Each number is 200 + 20 x the weight over the matrix's rms, rounded and kept within 0 to 999. Layers, rows and columns count from 0.

# up: layer 3 MLP up, 640x160, rms 0.283, rows 491-533, columns 0-79
# down: layer 3 MLP down (transposed), 640x160, rms 0.269, rows 491-532, columns 0-79
up491,181,220,203,193,209,245,186,237,209,233,154,202,176,245,177,230,199,210,189,167,140,169,170,211,196,165,189,175,185,185,158,185,203,184,175,194,169,184,219,177,233,180,204,177,216,186,242,219,184,217,199,201,172,197,184,166,202,214,197,235,202,215,174,220,199,188,211,217,195,184,167,212,226,200,210,230,203,198,242,159
down491,215,176,181,193,192,187,199,225,172,204,165,198,171,202,207,205,191,206,240,192,207,200,218,210,191,173,178,211,213,206,223,227,197,202,194,180,226,232,231,204,186,219,226,178,179,194,192,216,173,219,191,207,187,191,204,180,197,225,202,182,198,220,198,174,216,205,165,202,211,222,194,174,212,211,209,165,229,176,212,203
up492,186,201,161,191,244,200,210,156,201,164,187,181,181,210,186,183,188,183,202,148,219,230,203,188,209,213,193,189,237,189,216,217,217,179,206,198,207,171,211,209,216,210,187,146,199,209,188,173,223,196,213,200,180,192,179,218,191,187,214,180,216,203,225,230,195,209,208,205,226,205,227,192,198,202,193,199,228,197,185,198
down492,169,215,168,200,170,222,197,224,199,229,198,198,208,175,182,207,185,189,189,232,191,165,239,193,195,197,201,199,256,252,216,178,220,216,193,214,205,185,230,243,191,188,194,196,172,193,172,194,210,153,190,197,196,191,224,174,168,160,197,209,184,188,193,183,163,177,206,198,193,200,199,190,200,183,206,173,212,207,188,217
up493,224,193,157,192,176,178,190,211,233,215,191,178,229,176,233,223,194,196,211,191,204,213,182,202,222,210,192,194,203,207,205,211,200,210,200,194,172,206,181,219,197,174,212,178,194,198,201,196,162,215,224,266,177,210,213,193,193,179,208,217,214,225,206,191,203,174,183,158,192,194,185,183,227,214,204,212,210,215,169,183
down493,186,216,209,200,188,194,220,195,198,199,205,173,170,238,183,221,178,222,174,212,211,206,187,222,210,179,205,194,225,220,198,206,185,192,200,188,183,245,210,218,206,171,206,214,225,210,198,178,215,184,172,172,193,194,184,206,179,202,198,176,230,182,192,194,203,228,186,211,194,222,226,201,177,225,197,206,186,194,206,195
up494,207,195,231,250,193,169,196,191,188,171,191,257,196,167,211,188,176,171,214,223,224,214,176,190,178,199,191,200,175,189,139,244,188,195,234,200,220,208,224,193,197,206,213,177,210,216,224,195,164,190,208,210,219,187,211,186,213,247,211,193,218,240,194,262,200,176,205,180,230,207,172,211,169,210,163,214,196,194,185,201
down494,250,214,214,235,211,171,194,182,176,209,180,183,159,210,267,191,204,199,184,204,164,184,202,168,166,192,236,179,198,185,209,208,209,173,191,217,229,257,221,192,224,156,198,186,231,191,189,218,178,171,192,211,182,160,174,227,208,208,223,227,228,199,153,192,204,188,194,170,204,175,193,208,183,164,255,197,234,190,164,236
up495,191,190,198,135,166,214,189,211,202,198,180,181,193,199,197,195,187,188,233,184,197,187,209,151,209,180,201,202,210,201,200,169,191,190,186,214,174,173,221,192,198,201,183,161,151,229,186,218,207,195,177,213,210,227,191,219,215,215,218,167,201,198,230,196,217,191,194,218,224,208,171,205,204,170,213,190,158,195,218,248
down495,210,205,181,201,192,134,215,156,197,178,181,197,224,159,224,198,214,169,198,212,174,219,223,179,157,189,195,196,161,232,209,199,207,183,219,192,160,220,240,189,202,205,183,159,175,183,172,186,204,200,205,200,178,223,169,188,213,201,215,201,217,217,194,171,181,240,225,218,203,231,192,204,214,175,207,170,198,206,225,227
up496,244,166,188,223,191,173,198,183,239,171,225,196,174,230,185,234,249,212,204,210,216,203,199,184,220,214,179,173,171,185,227,214,211,203,163,213,171,208,216,190,198,220,184,209,192,197,185,160,172,189,177,178,215,194,210,136,200,191,164,221,174,171,194,196,219,196,210,194,207,208,201,184,211,185,233,259,156,194,193,228
down496,182,176,206,212,171,203,259,235,201,201,201,223,224,150,234,217,200,199,200,202,150,193,186,211,181,196,199,172,195,200,187,153,241,198,189,234,224,218,218,185,227,208,179,213,185,225,206,180,230,163,250,214,210,196,182,204,154,207,233,197,190,229,172,232,223,213,214,191,205,217,245,168,208,183,211,199,165,174,186,187
up497,168,185,235,228,153,205,199,179,199,195,195,210,241,213,196,251,200,193,191,241,174,158,180,205,174,234,185,228,211,227,174,216,159,176,174,211,173,187,196,193,193,202,230,184,241,193,207,186,229,213,168,182,200,209,179,134,187,197,231,204,170,236,208,202,189,190,215,208,168,194,212,212,219,202,213,250,160,233,220,191
down497,192,170,209,233,172,190,210,181,184,219,183,224,187,192,194,212,190,181,169,196,184,195,180,164,192,248,187,207,214,226,166,194,195,221,237,199,220,220,203,228,171,202,210,163,211,171,170,233,195,243,226,161,218,243,193,157,178,212,219,205,204,228,182,208,216,203,219,172,194,213,237,218,185,230,188,201,176,197,209,200
up498,173,205,254,206,192,216,185,166,175,175,222,192,190,164,253,209,166,195,225,202,202,168,206,214,202,205,173,199,191,200,224,205,192,213,227,241,209,176,220,209,227,217,176,197,212,210,182,205,195,184,219,203,171,173,196,213,188,175,231,181,203,189,208,176,200,231,197,231,176,189,192,202,233,179,243,186,208,193,212,177
down498,168,171,229,188,210,185,224,246,209,208,192,188,193,202,190,209,207,227,203,221,213,207,198,167,195,235,176,173,221,247,223,157,260,191,199,177,209,188,169,203,186,204,168,207,185,221,207,190,216,223,211,173,205,226,199,224,191,184,202,218,204,209,192,210,204,201,204,174,204,186,195,198,185,215,172,190,212,187,212,194
up499,255,186,198,215,226,218,160,207,202,199,200,187,182,190,194,181,193,193,200,191,195,199,181,193,181,204,202,203,214,231,174,247,198,195,187,192,201,206,213,194,189,179,206,197,225,196,213,212,233,204,209,197,197,187,182,205,234,195,197,229,184,203,227,217,169,195,234,204,204,194,178,212,206,215,219,210,191,228,202,193
down499,223,205,211,188,218,176,203,203,168,173,201,195,198,207,184,214,175,199,184,220,211,171,202,212,204,200,175,198,208,199,201,207,218,225,234,198,186,181,202,226,191,198,183,209,214,188,163,222,153,223,198,198,204,192,192,199,208,215,193,214,175,198,215,218,192,206,179,226,210,202,219,200,174,211,198,230,205,210,205,186
up500,186,244,226,184,182,201,217,202,201,168,174,174,205,202,205,192,195,181,255,201,212,213,169,215,165,224,214,216,186,222,186,227,215,203,175,159,177,206,238,167,226,195,174,226,240,222,189,172,175,246,239,202,219,176,205,234,208,178,214,193,234,218,238,200,200,178,211,184,202,174,170,221,184,224,183,178,153,223,197,182
down500,203,205,203,192,221,203,208,208,202,232,224,224,226,186,237,177,202,201,259,201,196,216,187,143,203,209,200,193,193,224,188,226,182,184,191,189,205,193,212,190,226,209,182,198,200,190,159,158,184,199,238,220,219,240,204,193,209,164,198,180,227,241,238,227,241,129,186,216,253,228,200,227,182,206,229,182,189,234,190,172
up501,189,176,193,198,221,193,206,187,187,224,182,203,160,192,216,188,216,215,222,193,177,177,216,215,205,196,176,199,202,182,212,181,225,238,216,227,218,180,227,175,215,248,186,206,176,222,185,191,229,189,217,178,182,214,178,194,191,187,203,183,175,201,148,213,212,220,189,236,210,222,228,195,209,185,230,179,195,230,200,179
down501,206,168,186,199,193,197,191,173,225,197,166,185,174,172,167,211,188,180,193,203,184,231,213,199,192,194,216,173,183,183,212,201,180,227,215,232,235,205,188,205,207,205,168,189,207,169,176,206,179,203,220,187,172,203,191,197,134,221,182,207,212,236,189,213,209,171,223,204,232,185,168,210,224,181,206,208,188,186,173,178
up502,184,206,173,216,173,203,194,222,212,205,218,158,194,202,157,224,192,197,223,203,212,220,174,191,201,210,192,202,205,194,217,196,198,223,213,199,184,202,228,201,183,174,187,198,199,188,186,182,203,250,214,186,161,207,192,163,223,182,160,185,183,219,191,183,188,206,190,205,237,210,203,217,209,201,185,229,205,211,195,210
down502,190,206,204,203,232,187,214,185,181,193,219,221,234,168,202,155,198,219,210,191,233,204,195,178,214,195,211,202,201,187,188,215,219,193,180,201,234,206,182,220,186,200,223,204,216,220,189,198,240,172,205,178,244,218,205,236,176,204,183,187,206,224,170,184,195,230,248,187,218,188,219,225,200,223,240,218,215,198,193,216
up503,213,188,188,210,187,193,232,158,188,226,184,210,186,185,202,221,184,201,153,145,186,222,189,202,231,219,165,233,204,198,201,204,191,229,211,204,197,147,187,208,183,200,218,171,199,208,196,150,251,211,248,165,194,207,201,212,236,187,234,177,204,223,153,228,264,200,212,235,215,191,184,195,204,168,201,192,176,208,163,176
down503,232,214,205,190,202,208,193,218,180,192,196,207,198,203,201,174,227,203,187,192,242,208,207,196,180,194,203,218,182,184,189,179,165,208,229,194,238,207,227,184,201,211,208,184,172,216,194,235,189,209,191,212,212,185,238,231,196,188,208,201,200,241,185,262,200,186,251,174,201,199,204,206,184,205,208,196,216,210,173,221
up504,209,200,241,209,197,172,183,218,201,223,207,208,234,208,214,186,181,178,194,216,156,195,208,184,191,220,204,234,184,201,197,168,209,196,184,187,229,205,210,214,180,208,187,205,187,191,238,239,151,187,200,195,217,200,182,201,197,192,194,176,219,189,204,185,213,194,170,199,189,174,188,181,217,214,190,155,211,185,184,197
down504,216,209,208,185,187,198,216,197,225,211,214,218,203,216,222,174,182,193,184,199,218,228,208,189,193,189,196,171,187,194,178,190,206,190,157,183,212,191,201,166,222,195,179,179,219,228,216,194,206,202,194,208,190,203,228,221,199,212,214,225,222,206,229,226,219,197,181,191,204,195,170,205,175,180,231,196,208,191,222,229
up505,177,222,201,215,149,220,176,195,207,224,189,204,193,209,194,207,208,203,190,177,157,182,200,239,212,187,221,216,181,209,174,186,153,181,225,206,183,205,231,196,218,206,231,200,188,190,170,223,198,194,168,226,217,147,190,197,206,202,216,213,210,205,217,197,226,208,196,204,190,189,188,198,197,221,232,178,201,238,185,195
down505,204,203,195,191,227,158,235,205,174,211,214,214,201,200,186,184,192,189,201,214,211,210,214,156,220,209,174,189,208,198,179,210,228,212,237,214,214,226,186,181,188,203,219,223,175,206,221,182,212,209,229,188,175,224,186,172,175,223,178,194,180,207,203,216,211,183,200,189,199,210,216,197,212,190,175,202,199,151,234,188
up506,213,201,197,236,218,188,205,228,197,161,212,225,191,210,214,156,203,190,200,183,192,197,224,177,202,205,212,168,194,193,201,205,210,156,193,173,162,183,193,205,217,205,186,171,184,207,204,237,230,207,189,206,212,201,186,199,185,205,165,207,183,201,206,171,206,193,208,196,193,207,198,173,176,238,210,178,191,252,174,211
down506,187,228,142,174,224,171,239,217,215,214,206,195,221,196,198,217,153,222,218,211,198,200,193,195,215,187,164,185,200,195,228,233,267,247,203,182,202,230,243,229,206,206,220,164,216,165,178,181,188,174,209,192,213,230,180,209,231,192,202,205,181,207,171,213,219,205,197,211,200,168,193,176,223,219,210,244,174,200,213,195
up507,194,189,221,166,227,219,218,199,221,181,208,206,237,212,214,187,199,186,199,216,187,198,215,203,211,209,186,257,210,230,194,217,201,197,180,183,185,272,172,175,219,186,201,179,214,226,202,217,226,195,195,213,213,213,182,225,173,193,209,227,195,188,214,209,184,195,158,193,149,189,161,192,204,195,202,197,169,186,204,214
down507,233,157,213,198,187,211,183,224,158,198,226,200,197,214,201,225,195,183,179,201,211,168,206,184,217,204,201,159,158,196,214,219,183,218,192,221,161,223,187,232,198,195,197,213,213,194,163,164,177,201,181,192,195,187,191,166,212,205,262,207,172,204,187,189,182,219,231,197,215,192,216,200,206,228,214,227,210,196,238,210
up508,192,177,189,225,208,191,206,189,199,190,202,222,216,198,197,209,235,179,202,200,183,173,189,164,216,193,195,238,170,201,213,212,221,202,210,200,196,205,220,206,194,202,203,186,216,223,192,187,189,187,215,217,184,181,195,188,163,206,196,216,163,190,174,191,240,226,231,201,223,206,221,197,192,180,201,204,171,202,178,200
down508,182,195,215,155,211,172,210,179,173,231,227,193,213,185,205,209,201,186,172,197,199,205,187,222,226,196,209,196,209,202,194,198,178,191,216,173,199,217,193,214,196,197,220,217,199,201,210,219,228,192,177,169,189,233,173,227,206,201,213,202,215,201,195,215,207,169,242,211,224,180,171,224,188,215,186,199,215,195,200,195
up509,218,190,231,201,217,184,191,209,201,183,198,225,203,189,247,210,215,214,212,193,184,202,194,207,197,191,191,218,168,181,199,132,232,233,169,176,217,188,232,211,233,219,178,221,229,178,205,202,177,181,200,193,173,233,211,179,236,197,187,185,252,200,220,164,198,198,196,193,215,232,159,205,190,220,210,204,211,216,197,199
down509,228,197,224,195,188,206,211,196,237,183,242,224,204,201,212,219,188,199,166,199,184,222,203,218,214,213,209,190,187,185,201,198,209,216,203,171,206,196,198,224,189,198,201,193,189,166,236,186,180,214,146,188,208,214,153,208,221,187,178,149,219,169,180,184,192,220,199,184,200,197,209,168,152,211,182,222,198,202,202,225
up510,177,215,213,154,196,187,218,168,193,203,232,173,202,198,217,243,219,211,178,176,150,196,193,219,181,180,184,188,206,190,207,181,210,204,185,213,199,162,217,194,173,173,184,189,200,195,213,190,217,217,206,218,194,225,188,193,202,172,211,220,218,193,227,186,195,200,185,202,201,214,179,189,202,147,180,244,215,220,177,239
down510,191,189,196,184,238,170,211,235,213,169,207,202,175,167,207,194,192,192,192,177,215,128,194,177,195,185,180,210,227,212,170,192,203,213,204,205,216,212,201,211,197,202,220,205,225,228,231,247,192,222,198,188,208,176,180,218,206,190,206,175,201,204,203,177,204,162,198,260,177,205,212,198,184,198,196,203,170,173,222,199
up511,213,191,204,225,169,210,213,204,203,211,187,204,192,184,181,212,193,203,194,205,194,174,212,219,207,195,203,197,186,183,192,221,191,207,200,200,194,211,207,207,200,210,204,199,201,212,189,185,189,187,205,223,201,216,199,197,217,163,216,215,201,210,217,198,231,223,186,187,182,172,204,215,155,197,218,226,203,188,220,193
down511,174,191,186,207,222,228,159,156,208,217,196,194,196,197,195,209,214,187,172,178,220,173,186,212,197,212,215,175,194,191,224,215,226,226,234,190,202,181,224,209,172,190,209,208,185,200,196,204,190,216,181,202,228,194,143,216,225,208,227,203,212,203,197,197,201,178,189,220,196,223,180,200,207,234,198,161,219,212,196,238
up512,171,166,186,219,212,215,163,198,222,212,154,183,182,216,205,188,256,175,187,184,170,208,176,188,195,203,239,202,224,213,220,214,188,192,164,213,188,196,181,210,184,181,222,190,210,204,244,226,208,202,213,211,212,203,223,195,173,195,192,177,172,214,177,210,177,216,202,225,159,174,196,206,186,191,183,195,210,239,204,218
down512,196,177,163,197,200,173,187,230,222,205,215,183,183,216,215,166,202,232,190,199,198,194,180,220,266,231,229,224,191,205,235,197,206,200,189,204,222,228,183,197,209,177,196,230,212,176,180,193,188,186,198,146,175,195,224,204,179,205,232,200,221,221,211,194,187,192,184,193,160,183,195,197,171,199,155,169,223,239,216,186
up513,224,210,192,199,194,220,207,203,182,211,211,183,182,209,207,225,188,190,203,230,207,206,195,186,213,184,213,213,225,208,182,198,209,217,209,207,188,194,242,196,180,207,188,200,208,214,218,189,191,207,220,211,201,165,219,191,181,201,214,207,182,176,192,207,205,198,215,226,208,183,180,215,171,220,182,188,196,189,189,193
down513,223,219,223,178,227,179,180,207,182,169,198,199,193,166,187,169,194,215,210,211,197,234,203,196,197,228,207,193,158,182,206,181,223,195,207,173,234,197,207,192,219,190,206,211,194,162,180,194,192,213,201,185,219,221,190,194,211,171,197,216,237,183,206,210,223,184,218,177,191,197,178,215,225,192,182,222,197,185,202,179
up514,195,179,182,203,186,234,223,206,183,167,189,186,197,170,193,208,193,193,191,180,181,235,189,199,187,169,184,223,219,199,199,213,240,175,211,192,194,171,196,215,199,207,200,190,227,181,184,187,191,175,225,196,213,216,226,227,229,220,189,216,208,214,204,199,215,196,178,233,184,215,211,228,217,203,174,202,187,171,200,232
down514,202,171,181,228,206,240,222,202,163,232,203,198,190,159,217,229,183,192,200,245,206,173,164,252,190,191,175,212,217,204,213,208,212,230,207,196,199,170,224,190,176,231,201,199,186,177,219,215,176,205,211,205,181,228,224,224,188,190,176,206,196,216,205,189,210,214,149,223,187,225,199,216,186,202,210,173,193,227,206,207
up515,193,192,217,207,176,226,196,214,174,175,236,205,196,209,199,210,216,185,225,180,212,180,219,176,196,187,207,196,223,189,230,205,194,204,214,191,207,200,185,182,184,164,226,190,201,181,199,215,220,155,211,188,169,219,179,202,183,189,217,225,215,200,182,197,187,208,191,201,172,191,200,209,178,205,223,208,208,197,215,209
down515,221,212,203,208,224,232,191,200,206,213,156,155,187,206,165,229,209,231,188,190,217,195,207,210,170,176,151,252,203,223,239,246,194,185,218,200,204,225,207,222,195,202,184,209,207,182,177,205,213,215,192,198,193,189,218,225,193,179,178,214,202,199,171,209,182,208,219,165,195,217,144,175,202,179,186,199,173,201,172,198
up516,198,163,218,201,209,207,207,211,217,191,198,200,210,177,196,219,230,216,235,201,224,169,196,188,215,207,184,226,221,205,196,185,191,187,183,204,155,198,197,201,207,189,190,181,204,200,212,205,191,185,195,228,154,159,190,209,191,203,200,227,192,187,205,215,168,211,200,197,217,204,211,226,190,209,212,180,187,192,205,238
down516,198,223,190,195,191,202,180,213,203,187,182,185,163,203,194,185,217,211,193,186,214,235,199,195,192,162,212,211,204,199,218,188,182,198,183,175,197,186,175,187,217,192,180,210,214,184,235,208,209,194,182,185,200,197,215,196,192,185,209,190,196,204,192,206,207,187,202,189,213,197,204,214,201,231,167,211,188,198,218,195
up517,173,196,210,225,197,204,231,186,181,223,182,213,205,187,229,221,185,200,190,177,185,192,183,189,198,203,194,177,179,226,184,200,177,171,203,218,156,193,204,190,199,183,222,220,197,182,171,163,236,201,202,197,220,158,179,201,226,208,171,226,243,217,200,218,193,145,232,215,213,198,226,236,161,220,184,223,188,220,228,217
down517,181,217,175,196,164,176,220,215,224,165,184,231,205,142,233,207,180,219,183,189,214,200,219,206,217,175,196,211,208,214,169,184,215,187,214,213,183,200,204,220,227,212,226,182,180,171,170,205,211,199,238,206,199,177,204,205,184,202,195,167,209,186,165,177,196,197,240,187,199,229,202,205,218,209,207,209,189,206,214,178
up518,207,208,175,218,205,192,189,239,218,165,211,212,220,200,206,215,209,186,225,200,178,184,217,199,209,175,164,175,220,168,198,212,206,179,201,201,180,166,189,196,175,184,193,229,216,196,169,158,212,204,232,186,202,253,174,207,198,208,185,188,195,175,186,172,230,221,210,210,189,174,225,209,195,175,205,209,194,203,227,206
down518,213,199,186,187,210,194,183,223,206,166,191,183,223,195,171,200,211,204,204,230,187,187,191,188,162,202,198,199,213,216,194,186,219,189,193,170,203,199,192,211,217,256,207,183,169,187,209,204,189,232,189,237,219,253,220,208,169,176,211,216,212,199,204,204,166,256,196,153,217,187,174,231,212,225,207,250,198,197,210,224
up519,213,180,206,204,153,191,205,216,235,204,200,191,206,216,176,224,190,183,201,201,211,180,199,212,231,218,170,204,199,215,192,194,201,212,183,210,212,184,194,181,177,188,180,224,189,212,221,198,207,192,192,194,215,223,215,177,201,210,184,187,171,217,209,195,184,236,201,211,177,224,197,184,165,183,164,179,221,216,211,193
down519,193,221,239,202,233,208,213,209,222,198,186,180,202,180,222,207,231,213,232,187,198,219,181,220,208,188,206,184,156,162,204,224,216,195,208,205,213,207,191,199,198,182,192,218,228,187,222,224,213,196,240,163,176,198,172,205,234,168,231,196,228,219,191,162,212,174,212,217,167,215,175,174,248,182,201,226,155,191,200,188
up520,166,174,209,185,193,200,173,204,221,189,247,208,198,241,197,188,188,185,181,197,203,214,196,224,217,196,192,211,178,179,180,170,199,182,220,248,190,189,205,250,240,221,232,211,194,187,170,201,226,195,189,202,201,208,194,198,241,205,211,236,190,200,204,233,207,181,168,221,190,201,161,204,208,187,246,174,202,188,209,208
down520,205,194,199,210,226,179,188,191,200,214,192,232,204,198,180,200,195,202,149,209,208,224,191,233,187,177,237,209,155,205,213,187,210,176,184,201,226,201,184,214,175,205,208,218,246,189,220,183,202,208,194,195,184,185,209,188,192,172,215,192,205,230,198,207,172,178,220,185,219,174,204,199,214,214,203,218,197,222,188,177
up521,167,248,173,225,193,190,204,199,191,183,199,217,214,156,196,223,180,189,193,214,208,203,179,164,184,207,160,225,172,234,199,215,214,201,178,221,177,213,206,213,187,194,212,194,183,175,164,193,227,230,197,181,215,215,196,222,236,212,240,177,226,176,218,198,172,213,184,228,180,186,219,219,185,174,235,195,189,198,219,221
down521,208,231,201,192,185,203,190,210,174,189,180,197,196,219,252,227,229,213,160,172,131,192,206,174,220,216,185,219,233,200,191,208,192,212,188,203,220,246,142,204,212,212,190,201,188,188,189,213,200,223,201,205,154,223,217,210,185,262,194,209,204,179,217,213,201,202,197,221,187,178,202,177,184,215,189,209,230,217,179,212
up522,218,229,195,239,180,195,191,227,174,202,196,208,196,214,197,193,220,181,202,190,158,188,189,191,174,197,200,192,192,213,165,212,181,174,183,207,196,201,184,214,196,204,156,212,209,211,161,199,163,152,212,210,201,226,209,204,206,206,190,228,200,204,191,203,203,221,176,207,202,221,201,242,212,218,210,190,190,201,236,203
down522,184,176,211,189,191,178,224,197,177,219,224,200,196,204,181,193,230,178,221,197,209,181,209,181,171,202,173,188,177,207,209,183,188,167,211,197,179,220,209,235,202,204,208,140,209,187,209,204,188,195,179,167,152,231,208,197,225,192,190,189,191,193,169,220,190,201,176,169,207,221,225,221,227,201,215,229,209,193,157,246
up523,211,198,197,242,180,208,171,218,212,196,206,199,207,220,222,227,214,190,197,201,175,215,218,205,160,168,189,183,215,248,196,210,221,195,209,169,199,237,176,179,213,173,179,182,188,229,195,239,176,206,226,223,189,210,181,244,209,178,210,212,219,175,212,238,180,162,179,214,209,172,227,185,235,202,215,195,203,212,225,201
down523,184,182,222,215,190,195,205,204,194,226,184,210,232,190,230,220,188,207,168,206,223,225,204,182,188,204,221,203,201,214,209,219,191,188,183,210,174,151,188,182,190,212,179,222,191,166,183,195,193,191,198,199,172,190,179,168,167,195,174,213,207,182,217,196,211,199,205,161,214,171,150,187,189,196,210,206,212,215,180,220
up524,243,186,172,214,231,178,182,170,204,171,165,208,217,182,197,211,206,192,209,203,211,206,230,175,197,207,182,254,190,214,195,211,231,212,197,180,226,208,186,203,179,201,235,192,182,230,237,198,198,221,248,188,198,202,204,233,219,231,192,203,181,167,180,193,179,219,233,239,226,182,214,209,201,192,193,216,212,210,211,201
down524,191,165,202,148,163,184,162,176,184,216,180,191,167,190,207,218,219,211,219,173,203,171,174,186,193,244,194,194,257,190,179,202,173,191,212,191,216,182,164,173,230,215,185,205,202,224,170,243,215,204,209,183,229,218,182,211,194,220,165,214,186,193,190,192,217,171,201,199,170,167,169,196,203,189,212,207,217,213,194,190
up525,216,198,172,190,222,179,214,198,218,200,195,194,153,169,228,194,199,177,194,186,192,185,164,201,204,192,226,221,178,182,202,209,197,199,213,195,207,168,228,192,203,181,173,238,219,205,188,182,158,162,211,249,186,176,190,220,167,185,233,174,211,189,203,200,234,187,220,186,168,243,211,245,207,227,189,213,209,191,198,204
down525,195,192,197,154,200,192,167,171,199,141,261,222,232,220,207,192,217,161,233,226,225,153,191,174,184,233,191,192,202,226,205,208,218,154,199,142,238,171,213,162,208,233,170,205,241,214,220,192,185,141,214,214,203,214,182,192,199,146,202,211,178,208,192,215,212,139,200,210,223,214,233,194,202,189,164,224,200,205,178,196
up526,211,180,213,209,195,215,175,188,225,217,175,208,198,179,179,203,190,215,230,211,205,195,219,176,209,197,220,243,213,234,225,147,197,197,229,192,194,248,206,225,223,190,172,204,225,204,225,198,174,200,179,235,197,157,194,150,230,234,169,193,158,205,179,218,214,199,206,203,211,166,192,200,186,203,166,215,190,223,158,191
down526,186,233,185,201,232,212,212,193,223,178,198,224,205,182,198,180,187,220,175,214,182,201,196,205,174,210,179,195,204,190,221,219,184,216,219,190,175,215,195,191,194,218,205,235,189,188,173,175,196,215,184,168,164,212,159,182,203,178,216,212,195,186,225,179,198,215,220,198,207,204,182,166,199,220,213,175,217,170,208,202
up527,207,201,228,246,200,234,236,217,185,195,212,158,198,206,214,183,161,216,258,215,222,183,237,199,217,193,202,215,221,186,192,203,182,199,234,155,231,172,194,228,204,199,209,223,225,217,193,200,205,193,196,189,212,183,158,191,204,243,249,189,204,160,199,239,193,189,169,205,192,182,152,215,209,194,206,214,213,163,214,220
down527,215,238,208,188,183,187,193,225,171,172,163,198,205,172,176,193,220,185,221,201,181,191,204,223,156,221,172,202,184,206,198,199,199,206,165,223,228,190,246,197,198,198,212,198,226,207,213,205,196,206,213,196,175,218,219,209,191,179,238,236,208,190,225,201,225,223,224,175,210,175,165,177,177,179,198,220,192,216,207,192
up528,185,220,183,193,170,157,200,200,230,201,151,233,232,181,175,204,201,217,207,198,210,191,210,201,208,187,217,244,223,185,189,176,233,202,228,183,199,209,194,203,196,204,185,215,204,187,188,206,179,195,212,228,240,183,235,223,187,196,203,200,191,194,181,171,208,205,203,222,201,206,232,203,180,213,219,210,178,185,178,223
down528,185,206,204,193,192,193,187,204,200,185,189,213,223,184,230,221,174,162,205,202,183,203,201,191,195,188,180,182,172,158,167,190,220,240,197,227,188,181,217,157,189,224,202,155,221,256,184,205,221,210,184,211,193,213,210,178,218,206,196,206,187,163,205,188,192,261,188,215,191,229,207,230,183,206,208,157,175,201,237,214
up529,216,180,195,193,189,188,243,195,213,180,153,234,208,211,171,194,190,194,213,189,213,192,192,207,208,209,212,194,204,202,211,208,188,199,148,175,195,216,235,163,209,230,225,207,194,192,203,205,172,233,182,209,231,182,209,208,193,226,196,243,177,210,227,196,186,222,199,178,198,189,193,190,207,190,211,203,233,192,207,181
down529,176,185,192,186,169,212,192,183,185,192,205,195,185,231,185,220,229,220,179,202,169,196,205,207,214,188,187,198,192,203,184,175,183,181,214,225,208,213,167,185,212,175,205,154,162,209,215,219,214,190,189,248,222,168,199,192,167,194,229,196,198,223,197,212,203,204,207,152,216,224,234,196,201,197,198,195,200,201,214,204
up530,191,175,228,195,188,236,222,225,154,189,174,220,186,226,229,210,217,191,197,164,184,175,213,199,181,226,210,170,190,204,191,166,191,188,172,193,214,220,208,176,205,184,151,188,196,212,198,191,223,208,180,206,207,225,190,197,210,186,190,163,189,215,205,216,196,194,203,203,211,207,182,204,224,206,187,201,176,201,175,181
down530,188,207,207,204,189,171,200,193,216,201,229,188,186,173,182,217,199,202,209,185,190,194,204,196,159,202,203,196,211,154,239,212,232,227,219,184,169,197,227,199,200,201,225,216,219,175,195,192,214,191,166,211,199,191,210,234,209,223,272,181,236,188,207,182,189,188,187,197,180,216,204,198,223,219,186,181,212,182,210,217
up531,231,216,171,196,201,219,220,219,183,207,186,221,179,196,208,184,187,184,206,186,187,197,199,207,195,205,202,191,186,202,190,196,200,180,202,167,226,206,233,209,253,186,208,178,188,230,213,234,183,203,183,203,192,159,199,202,205,192,169,214,184,205,206,190,207,205,221,230,153,188,207,204,222,188,186,196,183,192,213,209
down531,207,192,221,230,184,191,224,200,191,214,195,229,209,172,216,222,236,166,199,200,192,182,185,212,218,178,191,177,225,198,210,169,230,208,218,201,174,172,211,230,169,196,187,186,226,175,199,184,207,199,195,248,179,183,230,218,196,213,198,195,220,202,203,189,206,181,197,210,227,187,194,210,222,176,226,233,222,174,219,190
up532,178,203,208,204,202,216,245,193,205,202,234,175,210,164,207,208,205,204,173,193,215,172,202,222,221,150,209,217,200,201,168,215,202,224,225,215,194,160,191,227,187,221,216,194,207,204,176,188,190,204,175,210,204,165,208,191,196,187,193,259,192,198,211,192,179,182,195,171,215,187,196,196,216,203,216,242,188,187,215,183
down532,219,204,182,224,209,222,205,209,213,211,186,208,203,177,163,219,197,207,216,218,205,183,202,172,224,209,213,176,204,236,235,231,225,203,156,206,203,243,243,221,186,187,205,181,209,209,158,204,174,201,162,216,220,218,194,237,188,218,180,213,169,176,187,188,168,191,205,216,171,197,191,185,221,180,187,184,212,209,175,174
up533,204,210,223,203,213,233,173,180,177,203,197,209,216,212,183,200,181,151,204,209,191,179,227,194,249,222,195,171,239,191,201,238,224,229,222,207,205,190,193,250,176,176,239,222,192,187,203,209,157,210,220,179,200,213,192,205,213,231,190,212,242,188,200,184,189,187,211,199,194,176,230,213,169,177,217,183,198,209,196,185